{"num_attention_heads": 2, "bias": "all", "init_out_by_depth": true, "optimizer": "soap_variant", "doc_mask": true}
Each number is 128 + 24 x the weight over its row's rms, rounded and kept within 0 to 255. Layers, rows and columns count from 0. The size above them is the row's rms in percent of the matrix's.

# layer 8 MLP up, 640x160, rms 0.262, rows 450-492, columns 0-79
size [101 100  95 108  91  97 108 100 101  97 115 100  90 105 106  97 109  94  95  92 102  91 105 101 101  98 102 102  97 110  92  96  86 100 109  89 103 101  90 101 103  97 105]
[[153 130 109 117 159 105 141 129 144 115 138 131 134 175 120 160 147 176 137 149 116 117 168  95 107 129 134 128 105 110  97 153  83 119  97 128 103 145 137 120 124 114 152 147 165 132 157 141 193 131 129 145 142 111 148 108 127 110 159 124  90 118  97 159 152  84 122 120 123  85 124 134 142 114 119 101 168 116 161 168]
 [144 106 133 137  92  81 144 168 159 129 103 153 179 142 132 138 118 153 186  93 152 108 115 149 115 120 156 141 109 162 101 100 136 140 141 140 120 138 110 129 141 141 120 156 175 151 102 124 152 116 137 119 136 124 156 122 163 142 168 126 140  87  60 122 128 118 171 126 131 153 147  85  85 123 124 152 109 105 140 137]
 [124 154  81 102 157 107 146 114 147 148 119 120  86 142 117 132 114 167 107 146 119 165 182 112  92 102 137 160 143 127 119  93 122 116 126 101 133 102  99 141 154 135 119 128  95 143 114 124 108 141 122 110 131 131 169 169 132 154 139 144 168 155 128  78 100 151  88 146 136 119 132 143  75 124 146 179 141 100 149 123]
 [117  96  98  99 116  62 136 143 126 145 177 169 141 118 115 118 143  87 129 110 111 103 160 157 139 149 131 147 123 140 137 169 114 135 130 163 160 135 150 126 153 142 152 100 138 117 110 139 154 157 132 155 111 155  94  87 146 114  84 130 142 162 127  73 138 131 141 109  96  98 114 181 155  87 125 134 113 112 112 136]
 [166 112 139 207 133 116 106 103 110 136 135 118  91 127 111 139 186 166  74 155 124 140 141 115 138 113 137 104 121 124 118 146  88 102  99 123 130 148 158 128  80 129 164 164 157 147  97  89 133 120 143  92 130 120 110 115 132 116 124 136 167 148 150 131 143 162 128 136 101 123 125 178 113 115 152 117 139 147 105 121]
 [142 166 100  94 193 112 153 189 113 132 106 128 103 135 161 140  67 145 146  98 114 146 161 150 138  89 148 121 119 150 166 142 155 112 121 148 106 162 124 150 117 138 151 127 108 125 139 146 112 121 173 124 106 107 132 116 151 122 171 104 158 119 150 118 155 132 129 112 169 124 101 100 114 109 143 119 162 151  81 160]
 [144  98 136 118 130 165 118 143  61 134 137 124 142 110 154 113 100 103 144 110 102 126 148 146 101 136 138 125 152 178 132  99 114 143 149 118 125 129  70 143 145 110 101 149 120 147 145 115 155 140 147  97 114 139 160 111 149 156  79 112 108 133 130 156 153 113 110 113 150 138 134  89 169 131 117 138 107 127  95 150]
 [154 146 139 132 135 128  98 141  99 139 145 121 155 110 112 123 160 131 127 151  65 128 135  91 143  92 133 128 116 149 145 140 154 124 142 151 113 153 124 115 138 121 104 169 149 127 161 102 130 143  62 124 128 103 151 133 152 152 135 138  95 181  87 122 114 156 112 119 113 137 153 142 119 103  84 145 125 121  92 153]
 [138 130  89 105 110  67 120 143 174 108 156 178 187  96 118 131 157 146 127 160 102 152  99 142 121 141 119 151 135  94 117 136 127 119 126 120 117 161 154  81 178 161 110 140 139 114 125 112 136 120  89 155 114 116 162 138 142 129  96 143 138 136 121 173 138 114 150 143  86 129 147 123 111 111  98 125 134  91 145 156]
 [122 100 120  93 120  95 115 126 179 120 102 142 116 116 107 129 118 146 141 152 107 112 158 146  84 141 118 110 127 151 140 126 106 131  71  92 109 109 125 114 111  99  90  76 114 101 136 173 137 208 151  92 105 121 126  94 139 140 124 112 154 133 112 112 123 137 150 126 159 131 102 110 153 126 147 165 124 138  95 121]
 [126  82 129 139 113  68 138 134 121 122 125  98  90 146 159 127 158 105 140 151 155 109 133 135 132 160 176 120 148 125 115 157 144 131 140 127 122 108 125 147 123 110 128 149 151 131 114 155 150 146  73 118 162 139 153 123 151 138 118 140 148 119 139 158  99 138 160  98 149 131 146 169 121 102 131 108 144 155 135 196]
 [117 134 140  93 155 168  78 145 168 112 165 143 109  99 153 149  70 127 143 160 116 109 188 104 145 115 146 137 137 153 117  79 142 126 110 142  93 119 117 174  95 121 112 138 105 139 153 145  79 158 128 139 123  86 128 153 144 107 106 136 122 136 156  84 126 105  51 159 149 120 150 132 153 142 111  89 128 136  93 103]
 [129  81  78 118 112 155 122 115 166 116 106 115 166 150 163 133 102 146 118 165 131 124 116 138 128 139 113 134 163 112 133 142 117 168 152 118 124 127 127 122 120 134 140 140 137 131 109 143 115 113 122 167  79 155  70 147 154 103 133 135 135 126 168 105 143 170 104 149 148 140 137 120 117 158 120 109 135 181 136 108]
 [163 143 142 157 135 132 169 133 139 103 118 155 139 139 166 119 132 131 145 119 150 133 134  80 141  86  97 126  95 118 124 120  72 111 123 157 116 112 150 122 162 105 118 107  83 149  84 101 155 143 150  56 134  97 135 103 117 112 125 118 137 161 152  97 103 135 155  92 143 137 128 136 145 132  93 119 145 106 119 176]
 [147 148 138 159 139 108 107 149 154  80  84 111  94 136 110 125 124 146 110 101 127 143 150 144  98 133 122 128  88 136 128 142 137 119 138 108 108 128 140 100 106 137 153 101 154 156 139 138  97 114 112  81 117 115 135 130 143 158 100 100 148  73 113 107  89 120 157 118 146 181 110 103 113 150 134 126 136 166 115 113]
 [158 150 127 107 138 141 115 165 127 159 125 183 127  94 122 149  96 140 126  83 154 105 131  91 114  94 122  99 135 109 179 164 144 110 107 149  98  96 161  94 116 133 140 153 124 122 127 156 146 134 170 142 114  96 164 141 153 135 107 139 181  81 143 164 124 104 119 120 105 131 157  96 136 106 120 118 133 168 130 156]
 [140 188 138 180 118 144 116 116 109 114 154 151 124 149 114 100 103 147 157  92 139 112 146 142 126 126  94  79  94 129 161 134 158 129 158 121  80 116 151  93 149  97  99 135 152 123 172 139 107 151 166 122  92 156 109  93 116 123 158  82 147 129 139 118 145 130 143 140  92 117  53  90 143 149 116 154 114 134 130 112]
 [137 131 156  96 142 126 133 149  77 125 141 121 129 152 146 127 105 177 122 158 134 101 141 102 119  96 117 142 124 118 162 144 147 145 119 163 130 142  87  91  94 171 143 127 136  72 108 122 104 166 163 118 115 147 125 126 116 126 137 111 117 155 118 112 133 119 134 155 147 155 129 159  89 137  63  73 119 127 110 139]
 [122 177 139 133  96 140 134 129 131 147 115 149 148  77 128 122 138 157 124 132 111 135 165 107 129 114 163 126  93 170 142 144 166 110 137 145 145 161 115 162 157 150 101 123 128 153  88 133 125 151 129 102 166 113 137  56 118 132 106  94 160 148 147 120 138 152 135 136 122 100 182  94 159 161 101 136  92 134 111 122]
 [153 113 124 129 125  81 124 135 133 139  78 125 131  95 140 142  91 107 190 130 111 148 116 148 124 157  96 133 153 123 101 105 128 125 159 128  96 125 146 133 115 141  94 164 182 162 145  91 115  92 135 124 123 108 122 117 138 128 126 133 107 147 158 112 117 125  91 125  62 113 126 121 151 103  97 143 157 138 138 154]
 [124 171 109 174 141 125 111 134 157 148 132 129 119 125 156 154 130 156 113 135 108  98 108 124 119 121  95 143 160 100 117 107 134 133 107 150 130 120 122 140 113 161 125 127 154 111 147 135 111 155 138 175 115 126 110 149 146  89 142  97 138 115 140  98 102 154  96 172  81 127 158 191 109 115 141 159 151 100 130 144]
 [117 119 148 160 182 148 138 143 142 132 108 145 145 114 152 144 142 164 115 142 136 157 142 121 129 125 129 134  78 161 137 138 137  63 149 132  97 144 109 116 152  89 111 113 139 139 165 130 121 145 145 116 109  96 106 159 149 154 112 125 112 148 129 105 151 160 124 121 130  92 102 117 156  67 132 109 139 118 126 112]
 [144 145  77 115 163  89 104 146 150 197 132 116 119  92 123 142 160 135 133  96 164 122 149 133 107 147 100 126 144 129 111 138  98 116 108 108 144 133 155  96  89 126 119 140 122 145 124 109 136 145 187 108 102  97 134 166 165 137  83 176 125 152 138 125 117 156  97 152 124  94 150  99 107 123 128  79 165 116 152 141]
 [122 120 127 153  93 153 130 123 112 120 160 117 128 154 105 102 126 116 108  80 102 143 165 151 147 131 182 116 168 126 110 104 163 140 148 125 155  77 113 142 128 117 131 147 153 114  99 118 124 157 146 136 162 119 163 103 124 121 111 128  96 134 172 129 126 137 124 128 124 152 101 107 163  93 100 133 116 123 122 179]
 [104 186 128  46 153  82 131 115 125 172 148 123 157 163 162 140 146 145 144  95  84 127 102  93 145 134 107 125 154 121 172 123 121  98 138 125 139 110 157  80  95 102 123 108 124 139 131 142 129 110 135 103 132 159 106 127  94 151 161 119  96 130 130 149 136 131 138 145 135  70 116 134 149 147 113 171 159 154 131 127]
 [ 99 115 130 122 118 140 150  77 116 143 129 155 137 105 103 124 103 160 137 140 110 117 100 104 121 110 218 137 108 100 133 141 120 121 166 105 163 169 100 165  86 128  99 141 130 159 163 136  87 133 119 136 141 121 103 152 154 132 127 121  97 131 151 112 152  97  95 139 145 120 122 139 121 105 138 131 118 134 133 153]
 [147 105 147 105 154 151 145 137 137 121 133 159 119 146 116 139 144 149 153 127 109 104  85 121 163 166 116 154 113 125 106 102 130 112 190 162 150 163 132 139 109 140 175 114  86 119 156 137 123 138  96 152 153 103 138 124 117 119 117 121 161 130 131 100 151 112 130  97 106 118 106  91 139 156 152 140 133 182 142 153]
 [136 127 129  96 112 157 130 129  94 133 148 157  99 125  97 142 119 113 137  87 133 146 134 165  86 105 108 130 119  94 142 100 106 142 135 110  99 159 153  90  96  93 121 152 132 125 153  93 171 160 144 112 151 181 129  93 143  90 109 123 100 179 184 168  95 132 117 174 151 134 177 105  94 138 135 123 150 167 129 119]
 [121 136 121 143 119 128 150 134 117  93 133 112 168 114 133 124  89 131 136 172  73 135 138 159 114 117 114 136 111 106 150 149 106 179 128 133 139 161 115 119 120 159 123 130 131 114 100 144 111 129 104 144 121 139  96 132 110 133 161 159 126 129 153 134 105 170  86 102 117 137 155 126 110 148 148 186 113 142 153 160]
 [109 108 150 133 166 152 142 111  95 113 100 133 128  82 117 100 134  98 150 186 127 116 101 143 132 129 126 149 125 104 168 149 146 105 112 143 101 155 153 151  94 147  79 107 110 111 145  99 148  91 118 185 140  99 118 118 118 135 134 159 143 144 104 127 110 159 149 117 162 117 146 113 116 139  76 125 144  99 135 113]
 [ 96 119 118 123 116 112 114 182 100 145 157 143 109 162 160 143  89 110 102 125 133 105 160 109 125 158 145 141 164 128 139 106 138 164 118 120 163 114  99 144 141 128 111 139 167 158 148 140 146 128  77 114 105 106 135 109 154 162 110 141 123 128 167 162 158 115 102 201  77 132 102 131 124 111 122  88 136  93 128 113]
 [ 97 125 168 125 123 146 164 114 141 157 106 124 149 138 115 152 106 170 127 108 109 149 118 121 123 107 121 115 131 119 112  90 137 184 166 126 120 146 116 122 108 119 154 128 158 172 107 135 147 126 170 132 140 126 111 140 109  64 123 137 167 126 184 114  54 124 145 149 114 143 122 145 117  96 143 131 107 124  97 107]
 [141 128 149 141 113 111 167 108  68 101 104 170 131 144 126 114 109 118 117  88 170 135 120  79 117 150 111 126 127 159 167 129 163 195 138  76 150 123 135 131  82 137 126 162 126  96 119 112 162 152 140 164 108 113 154 135 122 112 139 113  77 129 134 140  96 174 128 167 150 108 114  91 152 129 139 127 107 155 125 164]
 [150 115 131 107  94 111 160 132 125 120 105 136 135 193 101 124  95 141 132 170 120  99 129 116 115 138 117 153 142 153  92 108 145 138 161 163 127 151 104 134 131 124 126 138 162 109 164 151 122 113 166 122 104 180 148 169 140 169 112 154 103  87  88 150 133  92 120 105 109 129  92  94 127 128 112 159 140 127 117 136]
 [117 153 100 164 130 100  91 152 108 151 129 134  91  78 138 140 174 128 134 102 125  99 135 175 130 118 102 137 124 162 147 131 118 143  95 119 126 130 117 143 101 133 116 138 121 118 108 108 136 106 117 183 122 115 139 151 136 144  96  85 123 159 117 105 149 163 154 139 157  99 175 153 152  91 147 150 134 142 106 108]
 [101 134  99 147 163 107 151 129 157 139 128 138 115 117 110 159 133  95 136 141  93 114 118 153  99 126 169 112 140 144 111  94 101 155  91 104 153  91  90 148 121 160 131 148 117 156 113 101  94 142 181 123  89 119 119 140 113 150 150 131 176 131  95 114 124 172 103 150 135 105 129 101 110 141 149 138 145 117 129  94]
 [147 175 115 111 138 131 114 140 109 132  95 122 150 111 123 139 138  70 128 155  85 151 176 126 129 127 138 114 110 117 141  86  82 153 122 111  79 154 104 113 141 176 148 124 120 155 154 129  81 137 139 110 134 124  77 114 130 139 150 111 137 115 121 121 151 155 109 157 150 117 142 101 144  66 156 101 138 124 135 131]
 [118 140  84 139 111 133 133 157 120 125 129 119 102 127 134 126 142  99 169 122 138 153 121  87 109 101 130  90 143  84 125 134 181 126  89 127  94  94 143 146 120 106 103 104 112 108 115 131 158  91  98 134 135 131 141 142 152 142 127 126 151 192 143  98 134  99 129  98  82 140  90 165 124 147 140 168 104 119 135 157]
 [112 157 113 158 167  94 171 162  99 112 103 123 145 126 167  95 121 161 112 158 142  88  84 127 133 101 141 167 116 110 126  88 111 123 114 150  96 107 113 126 159  85  96 102 130 111 110 131 114  96  82 173 173 122 135 159 164 161 110 126 136 154 154 117 145 105 138 125 168 138  94 131 112 117 144 146 145 132 122 101]
 [ 98 193 126 121 139  95 135 134 112 134 141 101 125  93 174 158 138 113 149 130  78 110 108 114 165 143 138 182 160  89 147 120 138 130 113 160 146 105 117 154 146 166 112 116 111 116 153 146  88 148 101 120 168  93 168 119 100  96 112 134 126 118 155 106 165 116 108 125 174 148 129 141 141  94 129 135 129 162 121 125]
 [119 100  80  96 130  91  97 124 101 143 144 131 138 176 125 127  93 120 126 147 148 134 103 117 135 132 100 140  68  87 159 130 131 105 124  99 114 156 141 132  82 153 174 114 165 181 120 135 105  90 108 112  90 146  86 158 129  98 159 169 130 108  86 155 131 150 146 143 107 177 103  98 147 144 140 112 107 102 113 146]
 [125 158 162 113 146 158 132  83 108 137 163 132 138  93 148 168 117 117 104 139 172 156 134 148 127 160 109 140 137 104 133 146 119 145 125 143 155 120  83 109 100 125 133 125 142 155 143  95 160 176 146 122 114 141  94 134 173 138 159  94 117 159 141 142  91 122 135  74 102 139  82 134 137 111 108 184 145 165 101 131]
 [163 171  96 129 158 119 123 113 105 103 152 168 144 112 134 184 134 158 147  94  95 130 119 108 135 118  99 123 140 124 145 102 132 154 116 105 146 100 132  74 135 142 149 132 145 127  74 171 137  99 132 153 108 133  92 133 137 115 195 142 164 149 113 135 125 114  97 124 106 121 105 109 124 111 131 172 125 179 109 107]]
# layer 8 MLP down (transposed), 640x160, rms 0.26, rows 450-491, columns 0-79
size [ 97 107  94 102 103 100 107 102 109  96 117 101  94  94 106  91 115  95 104 102  99  92  99  94  91 107  98 103  94 104  93  98  90 101 104  95 103  99  92  91 106  99]
[[124 153 134  95  81 135 141 161  86 119 123  93 119 169 122  71 120  94 133 140 131 112 124 118 123 100 100 162 142 121 144 145 185 116 122 151 143 180 130 124 134 141  86 110 141 140 120 105 123 154 106 149 115 143 165 164 130 118 147 104 120  93 151 122 152 153 108 130 120 125 127 101  95 115 152 130  97 118 113 122]
 [141 107 166 145 142 134 155 115 172 120 115 130 129 135 124 146 118 154  84 136 137 189 160  93 175  79 130 131 162 154 148 114 179 135 136 150 147 117 153 149  79 114 125 106 174 131 106 134 106 122 146 113 163 126 168 149  96  91 114 121 126 132  68 169 127 134 133 160 177 119 150 151 132 139 141 159 157 104 121  91]
 [157 123 172 137 136 141 141 143 114 133 139 134 166 112 140 107 147 115 136  92 134  78  60 117 158 166 131 123 129 127 128 150 153 170 132 185 142 139 122 151 111 129 145 140 141 102 136 169 110 124 136 129 136 125  97 105 134 125 114 124 126 114 112 191 132 124 147 139 111 110 129 140 174 112 102  86 115 172 105 153]
 [135 143 101 105 138 141 154 206 159  42 103 123  95 113 117 117 161 127  68 136 151 171  88 138 107 100 143 164 136 151  91 102 117 153 104 114 140 147 130 129 155 104 112 106  60  93  89 109 129 119 137 117 127 139 107 144 123 136 139 113 125 141  99  82 137 113 136 108 152 130 127 144 152 120  74 142 135 138 124 133]
 [144 136 117 133 102 128 162 112 118  84 154 143 150 122 133 137 142 132 114 116 147  96 124 139 126 142 159  98 122 141 100 139 103  83 130 139 117 122 157 122 104 124 120 143 134 148 123  84 121 118 168 113 145 167 138 155 137 177 136 117 116  97 126 107 176 127  78 111  85 118 126 115 124 132 171 125 127 143 110 140]
 [109  96 207 169  85 125 115 158 149 116 116 102 119 157 132 147  95 134 109 124  76 101 139  97 104 141 151 124 136 111 176 119 125 129 124 156  89 127 162 122 106 110 144 129 103 136 136 156 117 134 100 170 138 124 126 105  95 141 130 123 140 149 102 121 133 168 117 119 107 142 115 138 144  82  90 107 139 115 119 123]
 [156 156 143 119 116 123 140 134 144 128  91 179 125 155 120 182 158 127 122 122 171 111 155 153 158 132 143 127 113 129 119  93 134 153  97 110 119  86 153 130 132 147 168 124 101 114 139 199  96 121 138 147 119 127 161 137 143  99 163 146 167 139 121 126 100 149 129 133  90  77 144  82 159 101 153 105 141 101 133  90]
 [106 134 138 128 101  95 142 168 119 145  91 108 143 107 125 154 124 104 122  81  97 136 142 166 155 162  97 106 139 139 108 137 123 133 143 137 128 116 116 130 119 109 171 167  95 172 107  85 141 120 117 124 162 127 107 105 119 137 106 138 128 137 118 148 120 118 101  74 133 112 160 129 175 155 146 113 114 160 105 140]
 [112  99 123 134 103 122 139 173 169 140 120 102 139 109 150 141 133 154 116 107 111 114 128 149 150 139 125 121 161 116 158 166 145 135  84 132 121 148 168 207 118 175 140 157 176  88 139 151 110 130 164 129 129 106 165 110  94 142 141 115 129 123 119 137  78 157 159 138  93 138 135 163 115 101 124 117 156 123 150 119]
 [122 103 110  87 118 119 126 145 146 156 125 154 118 113 107  76 158 195 112  62 160 123 148 143 150 132 121 121 125 128 109 124 137  87 136  71 116 113 120 120 143  84 122 136 113 116 133 145  96 134 138 124 160 121  71 137 136 140 137 154  59  97 150 138 143 135 100 125 108 126 157 185 172 147 139 122 160 112 101 159]
 [124 130 166 162 138 142  85 128 159 161 116 140 147 145 148 146 110 140 105 117 116  99 154 129 108 133 142 163 135 121  95 120 132 141 126  74 157 155 100 149 153 124 151 144 149 126  62 162 126 122 106 170 112 175 162 129 120 121 122 145 128 110 105 164 115 135 109 131 123 131 110 141 104  98 178 147 107 170 136 189]
 [128 110 134 117 126 100 143 115 126 131 136 124  99 123 149 113 141 126 117  88 104 145 123 159 112  98 102 128 147 129 148 178 126 121 165 139 116 118  95 110 105 172 104 112 106  94 170 117 182 124  89 138 158 173 155  92 107 151 143 119 119 130 102 157 139 128 153 117 138 127 112 133 103 126 120 141 109  93 161 142]
 [179 116 150  95  82 147 118  82 135 174  83 128 133  90 102 129 130 131 141 143 168 102 131 150 135 137 129 131 158 150 120 136 151 151  75 131 138 126  84 181 157 145 129 124 118  96 144 161 142 144 130 108 134 121 170 125 169 127 127 118 167  78 145 159 150 162 147 115 145 114 123 154 113 179 143 129 170 109 158 144]
 [111 117 126 114 149 130  91 132 145 166 114 117 142  96  93  87 130  85 113 116 112 130  77 169  82 153 123 164 133 146  87 119 127 137 110 107 152 110 132 120  73  95 160 141  91 107 142 143  97  84 118 155 101 154 134 120 125 141 105 107  97 115 124 131  98 155 116 159 171 139 126 111  87 130 122 127 116 141 135 142]
 [130 123 145  79 120 145 140 113 125 128 130  97  97 130 124 139 125 107 102 118 123 128 132 102 126 123 156 155 120 105 125 127  86 165 152 135 160 176  97 117 160 176 118 117 103  77  66  76 161 136 101 178 127 114 122 140 129 123  78 121  55 169 136 132  80 144 132 142 121 138 141  97 143 128 119 103 149 104 164 128]
 [ 97 126  86 144 111 110 137 145 148 128 105  96 128 160 139  89 147  97 158 148 144 144 153 147 149 146 134 112 123 135  70 128 119 162 138 133 105 105 121 117 142 122 126 160 115 148 133 113 154 100 102 131 137 173 121 134 118 133 121 120 112 143 112  94 144 158 137 112 113 104 110 194 105 123 180 146 114  89 121 124]
 [169 194 180 113 122 155 124 134 119 113 129 142 117 156 130 169 159 112 161 144 104 106 146 154  85 192 111 134 115 117 110 120  94 109 135 125  94 157  75 151 168 134  81 112 142 123 182 136  96  95 150 107 128 164 111 120  85 141 154 129  96 123 118 130 143 120 127 112 123 133 126 123 111 132 105 123 159 120 119 155]
 [136 122 158 153 133 110 131  85 113 174 131  94 125 106 143  86 122 149 104  89 156 115 131 143 165 141 161 125 116 117 103 131 137 176 132 119 117 133 143 146 167 141 149  80 110 110 153 158 149 148 116 124 124 119 123 112 130 144 118 121 149  56 114 129 104 140 112 126 191 157 104 118 122 143 108 111 123 181 105 102]
 [ 85 164  91 134 129 110 130 129 131  81 126 126 177 138 162 112 117 119 144 124 130 137 147 105 146 141 140 162 137 109 159 125 130 126 141 145 119 131 134 144 170 123  50 125 134 125 163  94  89  94 208 108 132 152 157 138 148 127  81 140 103 117 130 139 147 130 175 124 123 115 147  97 138 154  98  90 152 119  94 144]
 [163 133 144 164  90 165 114  97 101 158 125 132 140 143 123 144 103 104 180 155 126 116 137 111 118 143  88 118 118 137 141 170 122 165 139 111 118 100 133 106 109 108 153  93 117 146 127 108 120  88 131 192 156  98 108  94  70 129 122 138 142 102 132 121 113 119 139 151 128 119 155 149 158 129 151 107 154 132 167 148]
 [142  93 166  99 124 188 155 117 127 116  94 143 124 148 123 110  91  93 163 123 122 113 142 130 135  94 138 105 116 136 139 160 112 118 118  67 131 130 107  53 137 131 167  98 154 146 135  83 133 138 116 106 136 116 135 106 139 142 115  87 132 149 131 146 149 115 130 101 148 125  85 107 149 156 132 103  82 128 144 110]
 [116 170  75 154 159 105  83  81 115 137  93 116 101 149 148 160 116 108 102 105 115 139  89 176  95  99 119 176 146 123 149  94 142 157 108 114 168  93 112 144 136 119 153  99 113 142 135 142 122 127 143 127 113 125 144 132 142  86 123 146 134 133 127 129 124 118 116 141 130 150 108 169 127 174  93 106 125 147 105 156]
 [148 112 134 115 128 148 148  95 162  61 128 125 128 159  99 148 102 155 112  99 129 141 131 128 113 139 140 139 103 128 176 125 100 159  87 129  90 115 134 141 146 118 148  86 113 108 139 129 104 135 102 164 143 145 108 126 113 101 143 107 105  90 174 114 128  70 167  69 101 112 114 126 143 123 137 137 128 106 126 118]
 [143  79 137 125 116 117 105 106 142 183 132  89 163 117 113 137 156 119 124 162 144  96 128 147 133 121 129  98 131 128 112 124 141  81 150 115 144  83  79 132 176 123  81  88 108 140 107 140 130 129 122 142 129 135 138  84 122 128 116 174 147 147 122 134 114 130 103 121 159 124 145 127 120 119 151 158 155 117 124 143]
 [150 112 126 166 159 124  87 148 128 135  87  82 130 102 118 126 126 136 126 146 149 156 183 147 124 129 154  95  92 191 122 178 129 148 132 104 120 118 125 120 157 145 152 166 107 119  94 146 145 134 126 157 112 116 139 123 140 141 120 108 172 154 100 114  98 147 128 136 126 171 144 141 125  94 115 108 110  98 136 111]
 [140 160 144 118 110 133  98 154 114 128 117 178 170 103 167 136 110 133 153 120 121 139 154  88 172 133 122 122 165 153  62 109 116 143 109 147 143  87 107 150 123 127  79 113 141  97 131  97  91 110 124 156 122 122 137 102 113 122 119 116 126 130 131  75 163 147 126 105 159 146 127 114 160 124 119 127 111 127 141 192]
 [136 107 103 166 141 152 104 105  94 168 104 148 153 118  98 148 135 140 138 132 102 111 108 125 129 126  98 123 141 135 188 128 139  73 105  87 151 104 122 102 150 127 124 150 133 139 110 113 124 132 107 114 113 139 133 123 127  72 143 126 102  99 140 150 126 128 137 128 146  96 178 137  93 147 151 127  79  84 131 185]
 [120 119 107 138 150 134 126 179 116 174  99 152 111 162 112 153 135 144 169 138 119  77 160 114 123 116 160  94 130 129 129 149  92  87 124 166 132 131 111 140 181 147 161 132 137 163 137 142 126 152 101 107 132 162  95 120 147 146 129 115 125 117  92 131 115 143 136 132 139 168 126 171 116 118 105 139  97  83 133 161]
 [ 97 127 105 138 130  95 126 124 157 120 147 173  95  96 113 178 119 129 120 132 167 152 119 137 117 101 126 129 154 151 109 145 104 112  73 127 153 120  94 136 142 136 103 164 102 150 150 129 104 121 125  96 122 173 100 134 138 132 121 131  88 115  87 117 125 128 139 122 123 110 104 148 123 106 109  99  53 123 127 164]
 [126 150 102 132 117  99 120 103 146 154 123 143 172 118 147 104 129 130 135 101 117 167 181 136 136 115 114 148 125  64 152 149 131 144 103 149 116 126 102  85 121 171 165 141 164 176 114 100  92 119 144 121 146 142 109  90 138 107  99 173 114 133 101 130 121 156 115 150 116 161  81 124  98 196 135 146 166 101 103 134]
 [128 131 140  95 138 144 148 157 103 126  97 169 122 133 103 124 126 162 116 155 155 118 103 150 154 122 124 112  90 151 117 159 100 117  98 108 178  87 110 112 159 137 119 129  94  95 139 117 110 117 114 167 137 123 137 115 144  88 105  97 143  80 131  87 112 123 126 127 144 120 151 134 118 122 122 135 152 127 141 138]
 [119 125 101 126 131 150 130 100 144 104 140 190 141 120 163 119 120 107 134 171  86 171 147 116 140 134 126 109 146 132 124 138 144 130 124 132 161 160 153  74 140 145 133 131 125 112 118 138  69 127 156  62 161 118 137 110 155 149  93 129 154 131 117 153 127 160 137 131 133 142 120 144 127 155 159 181 137 118 140 155]
 [141 124 116 104 153 123 113 145 109 136 117  84 125 136  95 141 173 119 135 147  85 126 117 131 154 113 109 105 108  99 107 165 113 103 114 116 108 171 111 128 183 129 104 125 139 139 175  98 144 109 131 156  93  96  98 109 136 201 120 149 164  92 131  88 108  94 144  85  96 134 107 137 112 117 124 138  92 120 177 117]
 [143  86 138 162 140 115 130 118 144 106 182 194 148 105 128 150 140 140 108 119 143 144 139 150 118 128 125 136  84 139  96 136 152 172 141 141 119 112 144  95  79 147 155 121  99 172 133 133 111 103 121 130 155  97 161 157 143 105 157 148 111 118 114 171 110 176 154 159 122 118 122 165 167 145 164 135 136 160 124 144]
 [153 108 188 154 135 139 139 140 154 148 121 131 155  79 106 146 139 149 124 149 128 139 112 107 168 142 171 119  86  88 102 131 104 154 156 145 146 126 129 121 107 122 152 144 114 150 144 142 112 138 179 121 128 122 111 103 113 106 124 152 170 121 122  81 137 191 130 122  83 139 103 154 168 134 153 164 121  94 123 145]
 [ 96 108 143 122 107 104 101 100  99 152 113 133 135 101 134 163 119 165 151 110 152  90 101 142 138 166 149  99 135  95 118 142 119 106 151 170 147 107  96 149 173 151 166 151 162 120 138 146 147 155 122 113 115  99 128 100 120  98 127 141 117 123  71 122  97 126 127 106 122 131 122 126 119 119 153  99 103 159 127 131]
 [ 91 108 102 154 152 110 116 116 120 159  95 153 112 143 111 124  90 145 116 158  89 133 104 131 142 149 102 103 137 135 121 130 122 118 116 122 126 175 161 111 193 121 111 179 153 173 133 126 127 157 136 188 117 136  85 115 118 120 128 178 123 149 135 129 122 152 120 134 147 149 113 120 125 114 110 108  97  95 105 138]
 [ 91 125 134 179 109 128 101 144 127 141 129 137 111 113 105 142 122 147 147 110 159  98 131 148 125 127 120 155 111 165 155 154 140 148 108 117 139 150 165 130 171  94 162 131 104 105 111 117 156 118 138 102 152 155 110 140 137 134 130 167 116 100 157 137 133 143 103 153 165 155 130  88 113 115 131 128  85 127 111 101]
 [119 124 137 128 147 138 113 121 174 101 141 128 128 132 115 125 137 129 191  92 122 114 151 117 151 161 119 101 167 119 184 119 142 125  88 100 127  93 118 163 107 165 139 121 120 128 126 111 110 121 135 134 144 127 145 113  83 119 108 126 117 122 117  75 106 145  80 145 136 117 142 112 150 146 172 142 132 123 157 140]
 [112  86 139 163 105 137  99 115 101 141 115 152 128 151  98 120 127 130 117 124 166 109 169 140 151 135 140 127 104 148  84 151 138 107 148 105 106 170  91 117 119 103 187 117 149 156  76 124 139 129 112 138 111 148 140 136 147 128 101 128 126 116 130 128 120 181 137 104  77 118 135 153 121 114 121 128  94 159 140 113]
 [122 158 116 131 108 129 131 168 110 134 121 152 126 113 156 127 144 140 153 135 105 101 113 112 134 160 119 118 124 140 128 127 141 137 149 132 156 107 142 156 172 143 115 157 138 126 165 155 139  96 151  84 138 187 113 131 138 125  86 106 120 106 122 146 133 104 106 121 122  98 138 181 169 164 117  94 115 161 128 156]
 [144 142 134 149 144 102 106 158 127 136  84 145 146 164 108 120 136 137 115 144 112 147 154 129 118 140 138 126 146 119 117  53 161 120 143 179 123 104 129 169 120 181  96 130 114 130 112 114 139 126  93  80 129 112 139 138  92 168 123 158 127 109 133  89 179 173 195 139 111 115 139 149 129 104 143  82 137  83 149 107]]